Part of a small language model's weights.
Size: 12 layers, 3 heads of 32 (1 for keys and values), 1.75M parameters.
Each number is 200 + 20 x the weight over its row's rms, rounded and kept within 0 to 999. Layers, rows and columns count from 0. The size before them is the row's rms in percent of the matrix's.

# o: layer 6 attention output (transposed), 96x96, rms 0.273, rows 20-31,52-63,84-95, columns 0-95
# v: layer 6 attention value, 32x96, rms 0.346, rows 21-31, columns 0-95
# gate: layer 6 MLP gate, 384x96, rms 0.206, rows 0-8, columns 0-95
# up: layer 6 MLP up, 384x96, rms 0.204, rows 0-7, columns 0-95
# down: layer 6 MLP down (transposed), 384x96, rms 0.192, rows 0-7, columns 0-95
o20,125,186,190,169,204,190,213,201,209,203,228,191,180,202,199,191,198,148,219,177,158,196,180,213,192,178,231,209,183,190,235,201,205,248,144,214,204,189,212,205,173,184,165,216,198,170,191,212,226,211,199,196,206,175,213,235,232,174,193,217,202,199,174,177,178,195,180,196,205,208,205,236,232,230,198,186,234,196,182,220,207,209,197,219,197,167,219,198,188,229,221,201,189,198,219,183,194
o52,091,205,188,196,232,239,182,199,221,182,193,181,169,208,194,215,197,240,235,213,212,180,251,199,229,204,189,195,214,222,212,218,227,198,215,200,212,192,194,201,174,220,223,192,207,215,233,202,193,202,207,234,189,200,242,203,176,178,211,159,191,223,227,240,186,185,185,199,207,197,191,203,176,179,167,208,188,199,217,148,194,221,175,193,216,199,192,206,191,201,205,195,237,204,191,207,245
o84,072,210,208,201,169,197,215,171,232,240,221,201,233,185,211,194,233,202,215,179,220,198,235,173,162,211,186,226,207,192,188,193,218,175,196,222,201,217,190,179,213,200,189,214,196,188,226,203,168,160,176,201,191,186,170,177,198,229,194,215,220,204,196,208,192,211,221,193,209,196,136,194,208,199,197,213,199,184,224,217,225,194,216,203,200,235,211,168,226,198,179,175,209,203,193,223,148
v21,097,177,224,211,206,204,216,189,169,195,199,194,201,220,214,189,165,220,199,174,195,199,186,183,177,198,184,217,220,194,176,242,242,211,168,220,234,188,188,167,225,178,200,185,212,148,194,195,195,191,173,200,173,201,165,192,215,167,196,198,193,195,172,167,176,211,210,247,173,218,206,203,209,172,199,226,199,232,192,193,218,180,194,223,196,213,167,187,207,222,194,203,187,198,226,201,168
o21,135,172,201,221,201,185,190,194,207,203,187,243,217,192,213,203,176,182,187,202,203,209,174,182,209,180,190,203,184,205,214,192,202,195,240,213,176,228,166,223,196,240,230,248,172,192,198,172,203,208,225,190,200,187,186,196,199,184,238,212,176,191,226,198,227,191,167,194,234,229,227,179,187,206,213,178,244,192,205,231,199,207,196,156,212,208,207,206,155,168,206,201,183,209,185,184,208
o53,075,238,213,198,205,185,214,211,183,207,224,181,186,200,202,185,189,235,237,225,203,204,235,208,197,218,191,205,209,214,177,217,210,164,175,173,206,189,226,183,207,168,202,187,183,194,168,210,216,224,167,177,202,199,230,206,207,211,200,185,206,218,188,216,212,170,219,171,185,182,230,219,196,144,188,183,163,224,190,173,185,191,171,219,169,194,213,194,217,206,204,168,202,216,226,241,207
o85,071,201,196,228,183,186,164,210,180,215,180,180,199,219,216,174,177,178,182,192,234,229,160,233,209,190,203,201,174,218,190,186,248,224,172,188,216,215,163,180,193,197,186,190,232,211,222,205,186,199,148,210,200,203,185,212,220,201,192,196,207,168,222,192,221,206,189,199,153,229,163,202,231,196,191,223,206,205,219,202,214,213,214,219,235,180,212,182,210,196,226,202,208,206,199,222,219
v22,099,172,211,206,196,195,207,193,174,230,180,188,227,204,206,192,179,172,187,232,209,230,247,211,224,192,230,187,183,188,221,192,218,234,208,196,161,208,203,230,200,203,189,193,172,209,205,171,176,211,170,193,212,198,228,158,202,165,187,221,227,189,173,165,167,189,194,210,217,209,198,207,178,152,203,185,200,229,221,213,226,184,210,216,198,216,189,216,184,206,215,203,211,185,180,179,233
o22,141,170,207,215,222,224,193,172,184,209,204,220,208,207,229,179,241,195,233,215,204,163,179,196,194,170,219,219,201,197,185,182,219,225,222,200,217,207,205,203,203,185,200,186,196,240,186,222,231,171,196,189,216,163,190,201,181,243,198,138,192,192,207,244,202,171,232,210,179,231,230,207,204,203,197,206,225,207,186,192,182,213,215,184,190,177,212,190,215,220,201,171,193,211,196,229,190
o54,076,202,176,209,200,186,216,155,218,174,190,223,211,224,183,217,200,224,162,225,215,230,216,197,200,212,191,186,197,225,205,198,178,177,204,181,189,206,212,193,200,204,233,200,196,182,233,241,167,227,200,199,192,239,213,219,212,200,220,248,208,215,193,214,180,220,185,213,208,199,178,191,205,186,217,205,172,170,204,242,217,161,176,209,199,230,200,170,196,206,175,186,210,149,189,191,191
o86,063,188,213,201,185,173,202,208,210,197,178,187,208,185,158,200,226,185,196,178,162,176,213,188,223,189,191,161,235,225,233,196,185,176,175,217,205,200,193,192,203,199,221,197,233,161,185,139,206,220,178,218,195,202,206,227,209,201,193,213,223,206,200,170,216,202,179,194,203,197,177,219,239,221,178,185,237,198,220,233,207,217,213,219,180,211,203,208,227,225,178,235,193,210,208,183,220
v23,106,245,200,197,184,199,174,189,219,197,190,205,207,212,189,195,218,229,217,185,230,173,171,196,232,212,181,193,195,185,236,186,179,164,197,186,234,164,207,239,175,212,208,189,171,193,193,200,162,199,214,145,216,177,202,190,197,193,168,210,199,204,193,224,193,198,170,245,203,218,210,239,197,169,209,218,215,166,172,200,192,215,198,216,188,203,200,194,206,210,204,217,217,237,202,178,199
o23,141,225,204,157,220,191,214,230,158,210,184,251,205,214,193,175,149,190,186,162,175,195,182,211,170,170,227,212,199,214,189,216,213,189,159,233,184,194,179,200,206,210,192,187,207,190,191,207,223,202,206,230,187,195,178,209,186,175,186,203,176,189,206,219,199,213,234,173,218,177,208,204,179,230,179,212,189,209,166,196,232,195,213,210,193,212,209,207,173,188,197,187,203,247,192,204,197
o55,085,231,191,208,185,217,162,199,209,189,226,169,192,207,207,203,213,211,196,175,213,212,238,184,201,226,198,225,206,210,201,190,217,218,213,185,206,190,208,193,176,194,208,232,189,186,208,218,140,227,206,208,235,200,189,200,252,209,214,203,206,205,162,191,193,199,164,201,201,218,210,171,225,155,209,234,246,179,228,186,186,188,201,212,223,208,178,175,230,199,212,217,189,182,197,221,179
o87,079,183,216,187,191,177,216,210,186,196,201,216,211,202,213,178,200,201,228,230,197,199,193,203,208,202,178,171,191,185,193,192,173,191,228,193,202,198,228,213,214,217,177,178,233,209,192,177,211,173,231,197,209,214,225,200,182,184,223,181,228,234,206,167,213,152,220,201,210,196,197,192,176,167,222,159,202,205,180,195,182,237,210,209,194,192,199,247,177,188,182,193,154,158,247,199,189
v24,102,196,217,163,191,206,224,234,197,216,185,194,204,214,191,170,185,180,192,201,204,219,186,242,227,210,165,189,185,194,169,248,180,242,188,177,200,195,161,227,173,178,175,185,223,216,196,200,206,187,184,193,214,179,194,217,173,198,191,180,212,180,200,188,157,180,207,175,197,168,186,198,202,185,181,215,206,169,197,187,207,190,231,192,200,253,238,183,193,208,201,198,215,199,183,178,212
o24,145,201,194,243,220,212,198,166,206,196,190,234,197,199,195,217,149,186,231,195,211,197,167,185,196,197,201,171,214,184,164,198,231,170,174,145,243,171,219,187,202,237,212,193,187,221,185,213,194,221,193,212,219,214,203,216,218,192,218,155,209,220,192,175,164,203,160,184,208,201,223,202,191,193,211,191,206,213,184,234,209,177,178,203,205,197,204,208,211,217,199,186,202,196,186,189,172
o56,086,238,212,193,177,205,187,224,169,192,189,209,194,216,201,224,232,198,215,188,175,203,215,209,191,197,174,179,178,192,235,194,148,218,239,206,169,238,180,193,202,177,218,211,206,169,197,185,205,188,259,202,192,189,201,181,204,177,167,214,212,219,208,187,205,225,194,224,190,166,163,186,208,231,223,185,189,197,217,158,184,207,222,203,190,216,184,196,208,228,194,186,220,203,204,223,190
o88,059,156,197,181,205,191,206,226,216,240,230,191,190,216,219,182,204,185,181,216,176,215,225,214,216,190,236,209,220,212,204,198,249,215,172,218,186,174,210,215,200,163,224,187,211,190,202,177,208,171,129,191,202,174,186,190,226,198,196,200,219,151,214,214,229,202,198,186,212,209,223,208,209,235,198,191,191,183,218,174,196,198,210,190,204,169,179,216,183,208,194,212,210,204,225,207,198
v25,098,179,226,215,175,197,243,204,199,159,217,184,166,182,209,212,235,197,188,164,161,200,181,193,193,192,211,191,188,231,203,210,182,202,193,181,175,185,210,196,215,202,203,196,189,163,244,184,215,192,197,164,227,209,200,160,196,205,177,243,169,209,246,195,209,228,209,198,190,178,184,225,228,191,207,215,183,204,191,201,189,223,196,219,203,190,201,180,176,219,191,181,227,205,169,210,220
o25,138,271,176,182,229,186,170,192,159,197,200,220,229,200,184,195,212,189,230,191,210,212,239,228,214,222,214,202,225,184,229,197,203,226,184,220,231,174,177,198,227,222,220,217,207,201,179,203,191,215,233,201,192,213,195,195,221,193,225,186,235,195,190,181,185,232,226,215,199,202,189,224,219,229,220,207,206,191,218,202,209,212,188,169,210,230,191,189,205,201,229,181,195,190,224,175,215
o57,086,192,208,180,181,191,230,198,235,175,175,182,172,210,220,185,211,238,178,195,194,206,176,169,194,185,215,169,182,228,204,188,204,201,189,192,209,192,245,211,197,192,199,202,187,194,184,171,178,212,220,202,221,191,200,217,183,220,170,203,161,206,216,228,188,170,207,151,196,206,226,177,182,145,172,190,192,197,226,228,210,186,182,216,192,178,211,168,197,181,171,211,209,191,193,233,184
o89,060,157,184,188,213,190,213,194,224,208,204,165,206,183,239,244,209,208,193,192,206,172,186,222,218,215,184,178,252,232,192,220,157,192,209,201,207,204,213,181,175,179,193,220,186,186,208,199,202,188,200,199,194,197,230,160,172,198,232,209,198,187,185,161,241,185,198,215,214,172,192,191,193,193,202,177,147,184,191,185,205,179,198,192,192,214,204,183,218,178,186,189,244,215,196,208,198
v26,095,204,216,173,199,176,195,216,224,236,192,213,198,230,213,224,202,203,176,218,226,195,210,201,212,197,223,191,218,201,199,242,214,170,219,195,216,201,202,181,208,211,215,195,188,188,183,175,210,220,177,216,224,191,166,200,195,225,155,196,194,196,202,186,217,264,192,205,238,242,174,227,186,184,205,206,190,210,200,178,215,186,172,206,200,192,193,175,216,208,148,183,176,208,207,248,207
o26,133,217,217,202,231,208,178,220,202,202,244,210,194,186,218,196,227,227,183,153,190,211,234,198,179,213,165,235,196,207,202,207,184,174,173,233,198,203,254,190,199,197,190,248,187,223,222,207,210,197,216,187,210,217,173,207,178,206,225,180,166,197,200,209,219,193,195,183,210,217,194,189,229,254,200,204,201,213,226,217,201,190,210,170,183,169,181,209,166,215,210,198,183,196,208,200,201
o58,080,180,178,171,193,235,204,209,197,208,185,178,203,204,178,223,160,200,204,228,210,180,192,188,157,207,216,192,204,191,197,210,203,211,224,204,177,182,183,183,219,203,190,184,166,199,204,222,196,190,204,199,200,215,220,213,154,156,206,210,189,196,176,184,208,209,190,220,205,175,222,193,139,162,188,204,197,180,165,156,192,196,209,223,186,222,188,222,194,147,188,172,209,181,193,210,216
o90,068,194,183,216,201,207,204,196,177,177,177,183,184,191,197,197,186,163,190,199,200,173,188,182,220,214,213,173,202,215,205,230,195,196,169,174,213,161,162,214,132,193,226,179,193,204,180,190,233,180,214,231,179,182,188,187,226,197,201,216,219,192,222,191,207,184,215,197,195,212,221,217,203,196,216,192,222,212,205,184,167,228,240,209,223,201,191,237,215,229,197,216,170,191,194,166,238
v27,104,185,192,196,193,203,170,189,222,215,258,193,187,187,189,173,189,166,213,229,232,199,209,205,200,171,237,221,203,190,188,209,216,192,175,195,213,173,191,185,211,208,210,198,194,201,205,201,195,169,190,189,216,165,228,207,229,208,187,197,209,188,218,201,209,206,202,199,158,195,207,216,193,230,221,200,214,174,214,265,213,196,234,237,185,195,178,198,174,194,164,199,207,155,182,230,194
o27,144,201,208,180,168,200,245,182,146,173,168,194,181,189,214,156,210,193,203,167,184,186,220,208,219,220,217,254,189,201,202,200,181,240,220,182,229,197,210,204,211,216,181,188,192,191,188,190,186,185,215,186,178,199,216,196,187,229,227,165,183,211,198,211,211,148,177,223,200,196,178,201,210,177,192,209,198,227,233,220,210,171,208,209,210,213,211,202,186,177,193,187,203,207,218,175,207
o59,074,239,209,229,220,189,171,214,226,195,229,190,227,209,217,233,161,210,210,187,230,222,205,182,152,178,200,154,190,193,220,239,220,171,194,215,178,169,206,210,188,207,182,207,218,182,192,183,200,234,185,205,223,195,180,209,174,186,180,215,195,236,196,176,199,185,156,182,205,194,214,195,206,192,208,192,180,191,195,143,197,224,213,210,201,191,196,186,222,211,218,190,189,186,188,210,209
o91,065,211,175,173,203,198,186,176,217,208,196,232,187,220,186,194,211,197,190,220,189,200,174,199,177,174,168,185,173,194,161,220,202,210,219,215,183,185,194,167,205,192,229,213,194,220,178,200,182,222,182,208,222,194,238,196,236,178,189,200,179,223,227,191,192,212,198,197,200,191,226,212,203,216,208,203,217,201,202,212,230,196,161,206,174,192,183,151,176,173,210,224,202,225,256,245,173
v28,098,206,188,230,195,164,191,167,199,223,210,225,224,207,182,177,200,183,213,186,188,179,197,191,203,224,194,225,208,238,172,207,202,214,211,147,231,210,182,220,219,175,196,184,196,190,216,187,218,187,192,205,214,206,183,182,200,164,193,211,224,173,214,217,209,182,177,192,256,211,208,232,222,218,178,176,190,184,242,226,178,221,238,212,221,178,207,194,197,200,189,181,166,194,205,192,172
o28,140,177,190,232,189,199,185,215,224,236,204,189,197,212,212,199,194,191,202,198,190,193,200,201,210,233,242,228,212,160,194,214,188,163,174,180,206,186,172,231,222,212,215,221,187,175,198,178,218,206,229,205,194,191,186,216,184,208,201,199,192,165,171,203,220,204,190,213,218,179,194,216,215,173,164,168,207,229,214,227,137,226,215,193,201,212,179,155,177,198,210,220,197,212,226,212,210
o60,076,222,204,188,203,190,210,190,162,171,197,212,207,199,176,199,202,177,200,207,188,197,203,191,194,165,205,173,187,259,210,197,223,212,220,243,205,225,202,194,198,214,198,211,225,242,208,211,188,183,168,167,231,197,199,212,219,205,198,220,226,202,204,203,155,205,192,198,171,179,182,231,201,219,214,199,213,159,188,190,232,156,175,179,202,171,184,180,208,234,206,184,211,202,187,179,168
o92,078,136,215,185,213,218,224,183,222,196,219,231,207,201,193,215,205,218,182,202,205,209,204,209,211,207,185,197,208,209,183,191,157,204,210,210,209,213,220,184,195,171,229,137,201,204,213,195,217,238,228,187,196,228,185,194,200,214,187,192,210,208,186,178,217,174,204,197,208,226,247,190,191,243,208,221,193,191,194,164,207,217,189,226,200,198,210,238,198,212,176,181,157,178,223,211,201
v29,093,173,206,215,199,206,204,179,214,189,217,181,234,190,198,169,190,195,208,171,197,193,203,210,180,179,227,198,223,192,187,200,196,203,189,206,178,230,241,179,206,161,194,237,230,210,204,210,224,205,213,207,247,170,242,180,193,189,206,150,202,179,174,194,249,207,162,198,190,203,187,199,218,213,171,224,195,182,204,200,206,189,230,198,194,253,220,209,211,191,206,220,220,206,199,205,223
o29,125,159,192,207,201,202,197,180,207,179,190,194,185,163,213,184,199,165,218,217,179,202,207,193,232,203,172,202,181,184,169,198,192,197,192,240,204,196,193,209,212,244,157,178,202,229,167,185,213,181,214,175,190,219,175,213,216,234,193,213,232,188,215,177,206,203,217,217,237,201,210,229,214,144,208,212,193,215,202,178,221,202,191,202,186,205,220,176,213,249,190,200,210,193,177,175,197
o61,086,224,225,183,193,215,187,208,188,225,194,183,201,207,213,220,178,221,193,178,214,230,203,194,200,209,197,176,226,192,254,192,221,202,198,162,228,209,204,191,173,171,192,220,195,174,221,217,159,180,190,200,191,190,179,179,207,195,191,200,182,226,203,208,231,215,170,195,168,198,236,143,175,215,212,177,191,201,200,168,166,174,222,203,215,234,211,220,191,177,201,199,207,195,208,189,163
o93,062,204,178,204,216,189,164,203,193,179,213,204,203,178,204,198,231,200,186,209,225,179,181,192,160,204,213,246,237,239,211,199,210,189,189,193,185,189,228,195,221,180,206,164,209,187,233,210,196,170,241,198,217,177,189,193,192,204,180,179,210,167,156,195,130,211,224,200,192,211,203,183,199,189,184,184,185,200,189,233,192,189,207,195,231,179,204,185,174,179,197,225,203,204,185,210,219
v30,100,200,247,202,220,187,226,219,211,204,204,214,198,194,180,199,204,210,208,194,227,198,210,188,229,217,224,193,182,185,165,197,191,216,195,203,217,148,255,184,182,173,228,190,183,195,242,205,185,179,222,224,148,162,192,195,210,214,195,201,218,222,205,198,229,195,194,200,182,185,185,181,217,189,182,224,174,225,184,180,230,202,225,187,198,184,212,217,206,205,252,212,193,187,180,190,202
o30,131,199,171,217,198,164,203,178,187,214,192,186,197,191,253,199,165,231,200,233,186,212,219,192,172,175,166,163,197,204,202,198,203,230,181,201,213,176,200,177,220,203,159,227,230,168,214,173,226,209,194,169,182,213,197,216,183,190,193,207,252,205,200,205,207,184,227,221,173,214,184,194,173,177,214,202,215,177,195,224,214,177,206,175,211,235,200,206,190,195,201,172,222,193,178,205,200
o62,078,192,195,205,187,214,187,198,212,174,182,201,210,199,177,220,222,203,163,173,188,223,191,206,223,207,212,211,203,214,178,202,193,197,224,216,204,216,166,213,212,167,228,194,138,258,176,234,208,198,146,203,224,201,196,203,232,233,225,209,169,166,193,195,190,240,195,218,214,192,228,182,209,201,180,201,186,192,198,182,198,239,185,186,188,179,199,189,203,212,196,231,200,206,195,202,219
o94,072,198,170,209,184,219,209,197,173,185,189,219,191,232,181,231,202,209,187,216,226,205,169,220,246,211,234,207,200,194,209,177,200,206,182,210,190,225,187,235,165,177,261,194,200,192,201,205,213,214,191,216,166,199,221,192,193,207,199,182,187,221,245,188,199,174,183,193,217,222,184,214,183,216,216,178,213,249,218,227,224,204,207,186,187,191,222,196,197,190,207,180,201,176,230,225,232
v31,096,185,201,170,170,188,238,245,221,170,201,207,206,217,214,192,196,194,172,154,217,195,200,234,192,218,220,153,194,179,208,201,203,232,204,200,204,182,185,190,184,225,182,193,215,185,209,241,159,199,232,158,199,215,192,209,180,197,208,218,190,175,178,199,186,194,177,168,223,216,204,180,200,235,193,187,231,219,198,198,199,205,176,201,182,185,200,188,173,175,161,191,196,212,223,214,206
o31,135,200,162,183,222,229,183,172,204,200,225,214,221,201,186,196,210,185,168,199,194,186,212,204,200,230,214,212,213,196,253,192,200,209,175,186,184,206,208,200,167,212,195,154,147,197,206,190,233,198,165,213,200,189,206,180,181,162,221,210,191,209,215,216,198,229,213,211,188,178,205,190,164,223,198,196,221,212,211,209,211,148,154,212,184,178,200,193,229,215,207,189,195,187,184,191,167
o63,076,200,209,231,246,192,211,237,212,221,177,206,158,226,193,237,189,206,230,195,187,217,193,191,199,161,240,204,165,175,167,207,183,170,212,186,237,216,182,208,206,196,207,217,230,191,210,211,214,212,162,212,192,207,203,229,228,219,198,195,214,201,218,208,215,173,171,218,205,235,221,216,216,197,165,212,201,199,192,189,187,236,235,215,213,209,180,198,204,196,198,188,202,226,184,200,222
o95,063,197,200,179,182,223,190,222,206,162,193,198,203,187,203,212,195,236,201,199,209,186,205,200,197,227,224,200,183,238,185,198,228,195,199,188,219,194,215,188,212,198,244,216,212,196,202,202,230,225,238,148,213,208,185,203,196,221,183,194,216,181,181,166,173,214,199,190,185,171,267,192,211,193,216,198,156,184,189,188,186,183,206,157,191,209,234,178,156,204,189,205,195,188,211,188,194
gate0,104,198,219,194,204,182,231,172,197,215,229,204,241,240,180,182,213,201,194,179,197,203,169,198,227,194,220,203,191,214,217,216,208,198,201,170,217,208,198,195,219,192,202,194,210,190,206,197,191,186,218,212,219,198,216,262,192,202,207,183,192,194,204,240,230,209,222,169,201,194,181,215,169,227,181,177,219,223,211,198,209,181,180,196,233,193,166,246,205,160,176,189,224,216,146,204,209
up0,104,180,212,181,197,207,205,223,201,229,197,198,152,216,240,214,176,235,211,210,197,229,191,204,184,176,193,201,164,221,235,157,186,202,187,194,184,169,212,209,176,205,221,210,228,200,184,215,173,212,210,195,174,181,195,175,206,212,224,228,223,234,203,182,215,215,220,196,183,210,190,174,215,205,180,211,202,175,177,210,205,184,202,198,179,177,198,167,192,187,226,236,228,220,214,231,162
down0,101,211,186,200,189,220,239,236,204,213,199,209,214,190,231,209,192,166,200,189,199,190,254,206,179,194,212,204,185,203,218,194,191,191,195,241,192,215,188,214,202,227,223,198,186,200,193,187,207,244,178,207,233,215,186,238,178,204,204,198,218,201,211,202,226,197,232,202,226,177,193,248,189,181,196,248,195,216,210,218,245,206,197,198,203,160,186,196,170,213,218,176,192,167,203,168,193
gate1,101,189,189,195,191,186,197,193,210,167,210,208,212,179,210,230,202,199,196,202,231,178,192,197,171,244,207,161,194,167,216,226,216,227,184,220,207,180,191,219,222,222,177,226,170,193,216,160,202,192,215,234,213,207,224,173,206,235,211,181,160,163,228,213,222,160,219,203,174,191,195,184,232,213,197,222,168,204,219,210,196,184,203,199,205,210,211,222,243,207,189,175,197,214,190,186,190
up1,101,242,181,168,186,195,213,223,180,236,222,218,253,218,246,240,210,214,200,188,207,197,204,177,171,201,206,202,191,200,188,189,213,217,215,150,191,182,202,184,211,230,181,218,204,205,186,208,201,187,219,201,200,189,207,193,196,199,203,196,181,216,229,251,206,214,209,177,196,201,192,161,229,202,197,181,188,181,255,188,217,193,188,202,201,204,196,180,189,238,184,219,212,229,186,199,218
down1,098,231,207,204,217,173,185,193,206,230,235,202,220,225,215,193,244,216,224,173,194,151,200,205,191,167,242,204,198,183,173,203,202,225,204,215,216,202,173,223,226,195,199,226,190,232,222,189,173,200,218,218,192,210,172,200,201,226,232,224,232,217,188,199,263,196,227,184,225,199,200,194,218,194,194,216,200,227,191,217,188,200,175,203,204,212,200,199,230,194,219,188,187,197,178,182,179
gate2,101,219,214,195,204,231,200,179,199,201,179,225,207,209,208,204,167,228,245,191,199,147,199,203,190,189,203,188,207,209,191,191,211,177,209,235,214,202,226,205,206,187,205,173,208,174,194,177,209,162,179,196,174,172,205,230,232,151,220,226,196,192,202,237,215,208,175,246,219,246,194,206,210,186,180,196,217,173,186,224,195,171,191,174,213,196,197,216,195,188,201,200,216,232,192,224,211
up2,093,213,224,193,184,177,189,193,188,211,230,189,184,227,174,196,192,215,199,186,170,204,166,163,199,176,161,197,184,247,208,179,191,184,221,206,186,213,214,216,196,201,181,157,230,187,174,199,175,203,194,220,214,230,175,210,180,208,206,220,205,126,198,186,204,182,210,234,217,211,212,192,178,200,200,202,184,205,203,205,168,193,198,178,165,186,209,210,219,196,224,179,177,176,187,181,180
down2,096,172,193,175,245,175,182,186,212,207,202,188,174,181,188,224,227,204,190,215,206,227,230,200,178,205,181,168,199,221,186,181,144,210,169,201,235,218,200,196,204,204,191,207,234,225,208,191,178,166,223,179,177,202,231,200,196,186,211,195,207,209,181,206,160,215,174,218,218,210,195,213,188,165,171,228,180,180,210,201,206,183,180,174,183,201,186,209,200,234,238,203,201,219,188,197,176
gate3,095,185,197,192,186,158,181,207,182,198,226,176,165,184,222,193,204,182,217,207,185,232,210,194,194,184,203,213,187,235,214,203,194,242,175,184,220,191,196,191,187,215,200,181,200,224,211,219,203,202,214,195,197,205,192,193,209,208,196,167,249,235,223,171,180,163,206,205,188,177,244,205,206,223,254,245,223,207,213,200,194,176,219,178,215,186,217,177,213,179,214,194,201,162,208,215,217
up3,099,207,174,239,196,193,195,215,189,197,159,224,239,193,203,204,225,204,200,235,224,155,163,194,198,170,202,168,182,179,205,203,194,189,222,213,213,185,210,208,225,190,167,177,221,198,218,179,208,207,194,191,167,217,178,190,191,196,172,220,191,178,186,200,191,205,222,193,198,193,150,186,209,180,190,180,173,223,211,194,187,185,196,154,154,214,186,240,190,207,208,207,225,199,179,184,206
down3,096,183,168,210,172,207,205,226,215,170,190,216,198,201,202,181,198,185,211,185,172,212,239,201,239,224,157,204,226,192,246,185,229,221,185,213,196,213,187,187,182,225,221,203,185,195,183,245,190,187,198,211,183,185,169,195,210,188,229,209,234,193,213,191,206,197,171,180,172,206,232,230,202,168,222,220,222,202,201,234,240,199,175,219,206,173,207,182,204,199,189,174,205,184,203,200,224
gate4,104,188,209,170,186,155,204,194,216,196,168,186,213,197,184,200,204,210,212,205,168,209,183,194,245,209,186,182,218,207,180,204,224,209,195,219,199,217,240,208,197,146,211,205,167,158,196,183,213,253,198,188,216,166,178,213,232,191,182,174,195,198,188,221,204,187,199,213,184,199,172,199,208,203,222,170,196,198,211,240,171,163,196,220,220,198,213,232,216,221,228,203,199,194,203,190,179
up4,102,203,213,198,239,143,200,244,213,182,223,210,195,191,192,212,235,212,202,212,193,177,162,186,214,242,170,229,207,206,220,189,193,222,200,204,214,183,182,161,195,212,206,210,154,178,216,164,205,215,232,227,212,207,189,214,206,203,193,198,207,173,166,218,198,226,201,215,222,191,190,215,189,201,185,211,192,176,201,192,198,209,177,187,192,195,189,231,224,208,188,245,235,181,190,207,222
down4,103,195,186,223,197,197,205,179,195,190,199,199,210,187,184,195,188,194,195,170,229,191,259,189,202,211,198,182,192,222,216,188,219,211,193,233,186,215,224,228,223,229,186,170,185,167,215,175,209,206,197,219,199,203,234,211,254,201,183,249,200,191,238,222,232,186,205,187,189,187,166,186,190,194,218,191,202,248,205,230,199,211,215,221,200,182,169,186,191,199,174,176,182,207,210,177,173
gate5,093,208,219,197,238,196,182,182,204,205,179,213,213,221,192,197,182,178,247,235,188,192,217,210,189,221,199,224,217,216,215,227,189,249,205,222,201,175,185,184,202,216,174,186,208,177,221,219,195,223,210,235,162,196,211,213,213,184,209,210,184,200,234,189,216,191,148,159,192,180,229,220,190,222,206,212,187,180,193,228,244,180,205,221,206,212,185,235,202,180,188,200,192,202,218,215,214
up5,095,205,173,218,204,218,167,187,206,179,221,172,186,211,184,215,182,214,216,205,197,184,188,191,223,223,171,174,225,216,241,231,171,191,185,192,216,205,206,211,198,240,213,227,208,162,151,228,196,217,196,241,200,172,180,180,188,179,226,209,197,187,188,223,190,182,177,183,167,200,211,219,217,166,188,200,215,198,194,172,182,180,201,228,191,203,200,201,192,168,220,217,187,217,228,185,230
down5,098,208,187,189,212,235,208,172,178,223,206,167,218,184,208,193,205,176,212,198,214,178,177,206,213,261,229,160,204,164,180,235,225,192,210,193,250,215,199,196,213,216,214,221,191,237,188,227,183,209,232,173,171,192,176,180,179,217,189,205,225,217,195,225,217,206,209,208,211,201,216,216,223,185,185,184,191,179,204,204,178,208,212,190,207,183,177,208,180,185,206,222,210,188,163,193,168
gate6,099,183,210,170,206,197,189,197,188,194,203,213,194,185,179,201,219,177,154,167,233,224,236,202,190,210,240,164,216,175,212,229,205,210,212,233,226,223,168,205,180,199,185,217,209,179,192,198,197,220,194,242,185,186,214,227,164,194,209,193,180,189,197,216,229,223,216,195,211,234,203,217,153,229,215,173,161,196,194,191,227,174,186,195,216,202,202,207,198,180,201,192,213,203,204,197,160
up6,095,200,244,185,221,228,219,170,215,212,198,202,174,189,195,167,219,205,206,240,166,189,162,190,220,183,168,211,199,195,222,166,172,181,197,182,201,200,223,187,224,196,202,198,196,210,180,196,224,209,181,187,214,213,173,169,259,206,178,198,208,198,202,168,183,223,172,224,206,172,222,180,223,221,214,209,212,204,200,231,196,204,207,203,175,187,235,200,206,207,178,204,213,239,182,203,219
down6,096,226,200,218,200,211,210,245,210,223,199,170,205,229,217,194,182,186,180,197,208,202,194,240,204,165,197,199,226,190,195,216,210,191,211,197,171,183,201,205,198,192,206,205,196,141,184,225,149,200,185,191,185,191,227,204,223,221,225,209,205,205,225,253,180,178,205,176,247,218,188,206,236,154,220,196,182,203,212,226,204,201,194,210,209,199,189,194,181,200,217,173,191,193,215,215,169
gate7,094,206,200,201,252,205,179,182,203,221,184,176,212,221,215,200,196,230,178,192,215,209,191,181,204,201,191,206,168,198,185,222,178,201,190,188,174,237,193,180,199,180,231,193,231,170,215,182,211,219,222,201,229,218,189,232,176,220,237,194,231,179,212,209,202,172,212,203,236,203,219,198,216,227,201,165,195,229,234,185,237,162,189,201,225,195,211,198,205,200,202,186,173,186,170,234,184
up7,098,196,220,219,178,187,188,229,181,199,169,204,184,193,156,219,197,184,191,182,191,193,192,207,240,206,237,200,201,186,199,185,214,175,216,222,193,195,220,237,206,178,199,230,198,184,192,213,213,194,175,199,193,198,202,183,194,177,165,242,183,178,171,178,182,212,166,207,210,241,209,161,227,234,223,218,204,175,223,183,166,235,174,189,189,215,182,214,181,205,170,198,206,223,215,214,204
down7,101,223,202,208,176,185,167,175,182,204,188,179,215,216,174,186,192,192,188,174,221,161,218,221,245,204,194,218,195,212,201,206,210,212,179,223,201,211,175,186,210,201,197,204,211,179,187,189,175,216,198,157,217,193,222,180,256,213,210,230,178,184,193,173,216,181,175,212,169,178,207,191,232,196,239,179,174,201,204,160,206,216,197,171,189,203,228,213,211,235,188,207,222,198,204,218,170
gate8,088,216,229,233,206,194,192,231,178,195,176,237,181,201,201,182,211,213,199,180,220,211,164,182,238,169,188,182,205,189,198,226,183,187,215,173,206,184,194,180,193,218,191,178,189,199,233,186,199,180,189,202,223,178,189,195,245,206,191,246,189,187,196,200,204,165,193,220,204,191,200,192,220,207,180,190,192,222,193,196,205,215,229,231,183,172,185,196,159,198,189,168,200,196,218,238,142